config = dict(
    n_layer=14,
    d_model=96,
    n_head=2,
    n_kv_head=2,
    head_dim=64,
    d_mlp=256,
    vocab_size=1024,
    activation='swiglu',
    norm='layernorm',
    norm_place='pre',
    norm_eps=1e-06,
    positions='rope',
    rope_base=10000.0,
    rope_fraction=1.0,
    qk_norm=False,
    attn_scale=0.125,
    bias='none',
    tie_embeddings=False,
    parallel_block=False,
    init='normal',
    init_std_qkv=0.0812,
    init_std_o=0.0703,
    init_std_up=0.0812,
    init_std_down=0.0,
    optimizer='muon',
    lr=0.00448,
    beta1=0.93,
    weight_decay=0.048,
    lr_head=0.00468,
    grad_clip=2.0,
    warmup_steps=200,
    schedule='wsd',
    decay_fraction=0.574,
    decay_shape='linear',
    final_lr_fraction=0.0,
    batch_tokens=8192,
    seq_len=256,
    doc_mask=False,
    train_tokens=97520000,
    steps=11905,
    dataset='wikipedia_en',
)
Each number is 128 + 32 x the weight over the matrix's rms, rounded and kept within 0 to 255. Layers, rows and columns count from 0.

# layer 8 attention query, 128x96, rms 0.0754, rows 36-52, columns 0-95
[[136 197 143 131  68 101  93  40 188  91 141 156 134 111  90 159  94 214  78 180 133 171 157 150 114 140 129 153 107  32 164 127 126 159 136 150 107 138 118 147 130  86 141 137 188 114 125  73 100  90 119 122  78 160  99 167 156 164  78 111 134 131 173 187 143  91  97  80 161 133 149 136  39 152 159 142 147 120  70 141 133 123 125 178 133 115 167  79 184 191 118  86 134 104  98 184]
 [ 58 119 138 136 144 132 136  90 117 148 111  77 107 123 119 164 131 139 186 111  83  89 145  79  97 121 112 159 168  70 127 178 152 150 167 165 118 109  95 131 137 164 126 137 176 185 111 224  73 160 117 130  97 125 149 142 140 114 170 110 151  89 147 133  98 175 190 145   0  80 100 110 165 124 146  73 100 120 190  97 141 114 108 147  84 131 137 101 146 117  99 171 108 188 155 178]
 [127  76 162  62 169  91 147 135  96 164 166 150  98 146  92 106 169 102 141 167 107 139 142 157  63  84  99 157 144 117 112 130 128 161 148 120 145 171  67 127 194 125  82 154  86  91 126 213 119 165 194 194  62 171 123  73 146 163 113 187 141  83 156 126  78 189 120 163  70 125 123 133 161 126 151 118 155  85 121 135  85 157 158 155  60  75 155 115 124 103 116  84 172 118 102 146]
 [ 51  79 121 111  97  93 138 158 109 116 100 192 141 161  54 162  64 151 152 102 144 199 146 139  98 165 162  94 118  90 110 128 152  77 108 120 115 115 169 131 175 156 204 182 140 122 157 149 118 111 129 122  91 143  89 126 140 106  56 113 115 129 146 115 116 134  89 124 104 110 138 112 106 159  95 120  97 161 131 148 149 165 121 136 136 139 114 192 104 183 105 122 130 141 198 102]
 [ 83 109 122 106 107 123 135 165  94 119 119 174  98 104  96 113 144 152 102 126 104 135  68 154 114  77 165 155 110 105 133 154 168  92 144 111 142 158 117 136 185 126 153 118 142  30 126 124 112 136 154 157  91 136 137 131  77 136 106 178 120 152 143 136 105  88 150 103 128 170 156 150 139 182 127 120 151 133 130 140 105 168 150 113 112 114 154 101 179 145  96 149 114 149 110 109]
 [141 127  87 162 141  92 105 132 108 105 126 159 148 119  98 104 143  84 100  62 117 172 142 107 104 153 164  63 178 191 163  85 149  93  92 143 128 111 117 141 179 134 135 153  93 128 136 161 162 131  99 142 140 100 143 113 163 120 136  51 116  97 111 162 156 109 190  82 136 113 129 117 118 138 168 169  91 152 133 163 154 158 142 137 113  39  99 153 103 155 134 123 127 164 126  70]
 [ 91 203 158 132 148  94  80 102 147 149  70 158 121 143 114 114 163 132 138 159  96 151 109  73  98 154 126 122 132 149 168  94 134 142 160 116 110  83  68 140 133 104  99 123  64 147 112 119 129 163 120 150 136  96 167 131 104 107 141 147 118  96 156 139 147 149 142 101 119 141 130 170 132 141 137  95 132 128 112 158 140 107 170 151  92 173 134 150 147  92 140 101 126 133 145 102]
 [126 148 157 168 146 134 117 102  90 122 203 198 142 149  91 130 112 145 171 109 131 138 108 119 115 108 160 151 125 194 136 100 111 112 140 123 135 125 158 134 107  99 136 115 143  82  86 122 109  91 157 105 122  76 138 142  91 181  94  88 136 127 124 179 117 129 145 184  93 109 121 174 113 154 108 104 103 137 121 108 193 179  74 152 120 126 104 139  89  96 153 108 101 141 128 134]
 [ 77 135 146  83 157 185  80 139 114 131 129 133 101 144 109 157 129 152 138 138 162 126 127 158  79  60  91 211 113 114 110 131 156 157 161 148 112 127 156 117  86  89 108  73 125 121 135  77 128 143  96  85 156 114 101 116 117 111 129 179 111 131 163 144 108 107 132  88 137 145 148 181 130 156 155 147 126 125 107 118 116 143 122 124 184  84 129 136 174 110 200 121 116  82 209 139]
 [ 97  63 156 175  95 101 159 113  66 125 113 196  71  79 120 108 124  99 116 120 109 158 122 149 129 143 118 127  84 136 100 176 144 155 158 125  95 152 144 152 101  71 125 135 175 153 143 136  37 167 201 105  69 133 157 200 165 163 131 137  99  78 155 143 168 139  93 160 115 135  97 142 152 145 125 109 154 112 101 106 109 134 137 171 118 141 133 189 166 102  98 100 142  81 136 141]
 [149 114 132 148  84 158 174 154 110 114 150 115 134  70  53 122 162 162 115  97 125 121 142 161 132 140 147 101 139 146 123 119 127 157 102  98 164 129 145  88  88 140 144 145 135 151 138 121 127 132 129 120 139 111 143 157 132 175  83  97 135 149 125 131 127 129 122 117 177 128 151 140 145  87 149 134 127  96 167 138 139 115 123 137 101 128 121  94 113 111 186  85 163 128 112  82]
 [153 131 121 179 113  89 143 164 106  98 151 148 121 115 118 122  98 109 161 127  98 145 115 168  93 143 153  87 120 144 115 138 131 137 112 150 137 101 204  75 195 102 181 142 139 137 128 168 107 128 144 191  97 134 138 102 192 105 110 116 148 109 118  94  66 125 127 128 114 117  95  60 150 151 110 137 141 169 129 168 121 112  97 152 116 119 106 140 116 150 122  82 163  83 125 131]
 [ 93 103 119 100 136 119 158 143  69 130 115 144 116 206 109 136 132 157 134 141 122 167 142 177 117 120 184 122 146 129 111 170  73 139 152 125 172 145  82 133 200 141 140 150 150 111 128 166 129 129 138 125  36 125 112  93 100 162  75  88 133 137 162 107 132 144 129 110  84 114 132 109 122 220 134 158 110 108 133 116 115  68 139 158 100 103 128  88 137 122  58 150  87 133 108 150]
 [131 154 158 154 110 138  95 139 125 127  80 144 165 132  98 159 132  97 129 100 157 147  99 129  80 114 156 143 128 147  88 125 125 149 139 120 143  82 137  99 112 145 155 165 159 112 132  91  93  74 142 160 124 118  94 156 123 127 114 134 132 122  85 108 135 181 124 139 119 140 153 146 125 159 168 118 155 124 111 125 172  90  92 139 195 106 155 121  74  65  90 134 126 158 183  95]
 [165 106  85 120 147 105 106 117 136 118 160 146 114 132  71 165 116 151 135  93 132 129  94 137  46 118 158 112 112 144 122 173 151 109 165 113  77 152 131 158 107 114 135 114 147 160 148  70 139 135 149 144 129 160 142  88 132  81 120  94 164 157 109 129 182 141 138 191 136 143  96 136 169 156 184 130 126 122 103 111 176 126 135 144 135 122 104  96  97 125  88 109  89 154 135 123]
 [130  92 104 129 162 131 148 123 116 107  97 137 148 151 142 130 132  62 132 137 185 146 127 165  93 131 116 164 148 171 110 117 123 122 112 135 163 139 124  82  91 133 136 186  98  88 158 176 125  63 134  84 116 117  81 152 148 144 108 179 116 165  99 102 171 132 156 131 162 156 141  32 163 121 148 160 120 109  92 142 133  48 146 110 126  75 177 131 153 112 107 192 122 110 127  95]
 [104 150 138 138 140 181 161 117  66 167 142  98 127  94 146 103 148 101 140 118 120  44 101 133 144  93 107  99  93 175 127  71 126 113 163 104 108 132  67 117 125 139 131 143 124 158 168 113 161 113 112  45 179 163 148 116 130  85 111 120  98 164 141 116 218 134 133 160 158 142 170 182 175 101 123  88  95 126 151 156  96 148 123 136 162  69 119 104 164 105 145 145  83 165 139 144]]
# layer 8 attention key, 128x96, rms 0.0796, rows 36-51, columns 0-95
[[141 109 125 122  62 221 145 153  89 125  99 168  95  93 204 114 155 101 124  96 169 124 120 146 170 129 128 168 178 173 177 138 108 156 146  54 121 151 158 107 126 120 145 143 124 187 105 161  86 107 125 159 171 127  54  65 139 138 103  28 154  78 127 135  78 130 132  68 115 106  74 194 143  93 138 152 105 126 183 134 153  99 160 114 123 138 117 106 163  85 165 110 136 211 105  72]
 [114 122 128 147 112 115 168 127 192 192 100 134 151 134 100  95 119  77 144 121 158 138 101 123 207 109 139 132 133 117 114 120 119 134 131  90 139 160 112 113  93 153 134 124  92 111 185  94 118 152 125 136 175 114 105 121  74 134 130 138  95 114 135 136 174 185 104 152 165 122 173 139 129  86 113 180  84 197 110 124 107 112 119 112 145  98 139  92  94 171 149 166  95  78  93  77]
 [101 138  83 106 150 137 167 144 156 155 124 150 135 138 159 191 144  41 124 131 167 119 138 163 134 168  89 170 173 186  75 123 110 136 157 129  53  45 144 113 147 156 158  82 171  68 125 101 178 146 144  99  99 113 104 174 141 141  93  57 117 194 159 122 130 104 134 133 109 163 178  88 143 125  93 152 145 133 128 146 159  59  98  91 129  70  88  54  71 157 130 160 115 161 160 126]
 [180  69 140  79 136 152 169 129 114 141 116 148  57 140  79 146 120 117 173  93 176 157  91 199 163 149 143 120 171 176 209  91 147 113 132  98 109 155 160  60 167 155 191 147 142 154 120 149 140 113 127 140 122  91 152 118 163 137 105 118 178 146 141  60  69 124 151  70 110 143 129  66 130 154 111 159  59 130 115  91  93  90  83 153 126 148  90 114  47 142 128 123 136 136 106 149]
 [ 80 101 122 141 177 130 138 161 134 108 108 123 115 158 121 122 152 122 155 166 120 154 145 123 105 166  82 107 125 162 121 101 133 136 126 162  93 102 144 148 116 105 130 126 160 132 129 102 135 187 179 150 122 120 127 106 179 146 114 110 111 132  67  78 122 115 116 180  87 116 142 128 185 165 112 170  66 108 144 121 162  73 128 120 147 117 116 152 104  82 145 124 129 142 191  91]
 [112 104 115  98  72 139 167 117 157 159 152 131  80 131  91 163 131 140 157 119  93  99 150 191 135  68 156 116 119 111 135 118 160 150 156 100 102 146 180 130 138 161 130 166  86 127 157 108 151 118 158 118 103 144 156 122 152 146 113  82 174 145 150  84 123 129 100 147 126 165 129 102 102 115 135 165 169 121 121 104 187 127 161 139 112 139 160  71  84 153 117 108  94 162 128 142]
 [114 126 119 110 152  99 134  80 121 122 113 112 118  94 107 133 130 144 125 147 143 146 105 141 105 101 118  90 120 119 143 159 135 136 134 116 180 160 173 153  96 177 106 127 150 121 128 134 105 140 138 103 119 122  96 125 149 142 125  97 149 101 130 128  78 110 157 154 156 108 100 158 156 103 121 123 137 155 113 144 146 101 128 107 135  82 157 129 134 160  98 149 104 160 187 166]
 [134 129 117 134 149 174  97  97 125 162 129 130 125 150  99 140 146 124 136 207 105 103 121  72 139  99 134 124 112 144 142 159 161 122 146 159 125 101 138 104 141 163 139 131  93 141 159  40 138 100 118 139 102 161 109 147 158  32 170 100 142 108 137 162 106 145 189 108 184 138  70 113 162  83 163 127 152 131 116 136 127 125 139  87  89  96 113 132 118 136 144  77 150 173 134  98]
 [120 154 135 137  83 147 126 125 113 126 133  92 161 134 113  92 136 170 132 113 116 102 138 131 168 153  93 167 182 162 137 148 138 113 133 111  80 123 172 149 101 156 118 145 167 113  97 131 147  71 172 200  94 117 109 123 156 143 130 138 113 108 126  88 132 108 179 169 132 102  89 103 117  82  99  95 109 101 136 149 138  98 148 113  81 122 178 132  97 144 130  68 115 105 131 121]
 [130  71 101  87 100 161 103 141 116 150  85 104 234 185 154 120 120 111  89 148 140 129 123  92 127 155  96  76  94 154 137 128 123 139 138 131 155 130 132  98 148 145 154 100 103 113 123 135  89 117 108 153 198 145 100 161  96 143 185 149 124 146 134  93 150  90 153  76 123 105 108 164  93 106  95 167 159 130 138 100 144  86 113  93 138 140 147 131 136  94 167 143 154 191 175 143]
 [110 136 104 144  71 145 142 118 136 109 179 107 135 123 136 117  91 131 119 123 102 119 104 170 106 151 152 153 133 145 154 148 169  93 128 111 122  96 102 104 126 115 188 113 140 123 136 140 168 160 121 117 108 123 162 116 151 126 114 157  96 174 152 115 108 140 113 123 125 117  98  82 121 133 133 177 116 120  93 185 154 115 129 151  95 131 153 120 143 141  91 157 166 207 119 143]
 [107  39  85  99  99  73 186 197  55  77  93 135  99 132  80 150 122  99 188  97 193 170  99 208 113 169 185  67 149 190 130 102 127 176 182 145  90 127 190  78 247 131 255 181 134 158  56 224 192 195 149 239  38  85 120 125 247 118  92  98 186 173 178  31  35 120 132 134  80 125 145   8 109 200 126 148 102 167  86 123 108  83 123 144  70  95 127 106  50 178  53 138 105  92  67 145]
 [131 100 137 136 173 127 108 130 151 160  94 133 139 145 117 142 131  39 144 163  84 134 113 135 132 126 131 150 163  71 136 146 154 153  62 155 140 138 144  90 137 146 142 138 141 121  98 178 120 179 142 181 126 159 169  89  99 123 114  98 133 101 135 122  81 133 125 187 116 102 138 111 115 108 106 132 155 102 120 164 135  95  88 102 118 137 150 144 118 118 113  86 158 125 166 133]
 [128 175 138 141 134 141 114 116 154 162 158 100 117 150 176 104  76 159  98 117 109  78 136 101 156 157 164 117 131  91 152 130 136 166  98 186 143 104  79 134  72 191  44 144 120 156 185  82 119 118 122  95 171 122 130 146 131 115 178 161 148 122  75 162  98 106 181 177 133  95  78 207 119  90 127 143  87  97 138  94 128  84 119  72  86 135 109 127 160 148 137 170 146 127 134 138]
 [104 163 157 133  86 144 106 117 128 130 133 122 113 138 140  72  91 123 100 112 143 120 120  96 124 152 150  99 106 117 106 116  78  95 170 122 165 128 119 128 106 187  98 153  97 133 149 125 170 103 100 155 182 105 129 127 119 136 118 145 136 100 141 135 105 132 171 160 108 115 149 183 164  92 116 155 169 132 150 143 151 145 122 165 137 123 134 107 150 137 161  71 133 116 182  81]
 [156 120 109 172 115 151 168 139 157 193 188 109  95 126  95 155 123 126 125 118  87  77 121 131 164 177 136 139 150 102 138 203  92 152 148 155 128 123  50 142  75 123 106 124 139 135 139 148 109 128 115 114 138 129 150 107 137 167 140 137 136 103  70 140 188  80  61 191 110 110 105 187  96 109 147 120 102  58 113 134 159 111 111  80 106 183 127 157 109  77 149 154 136 117  85 123]]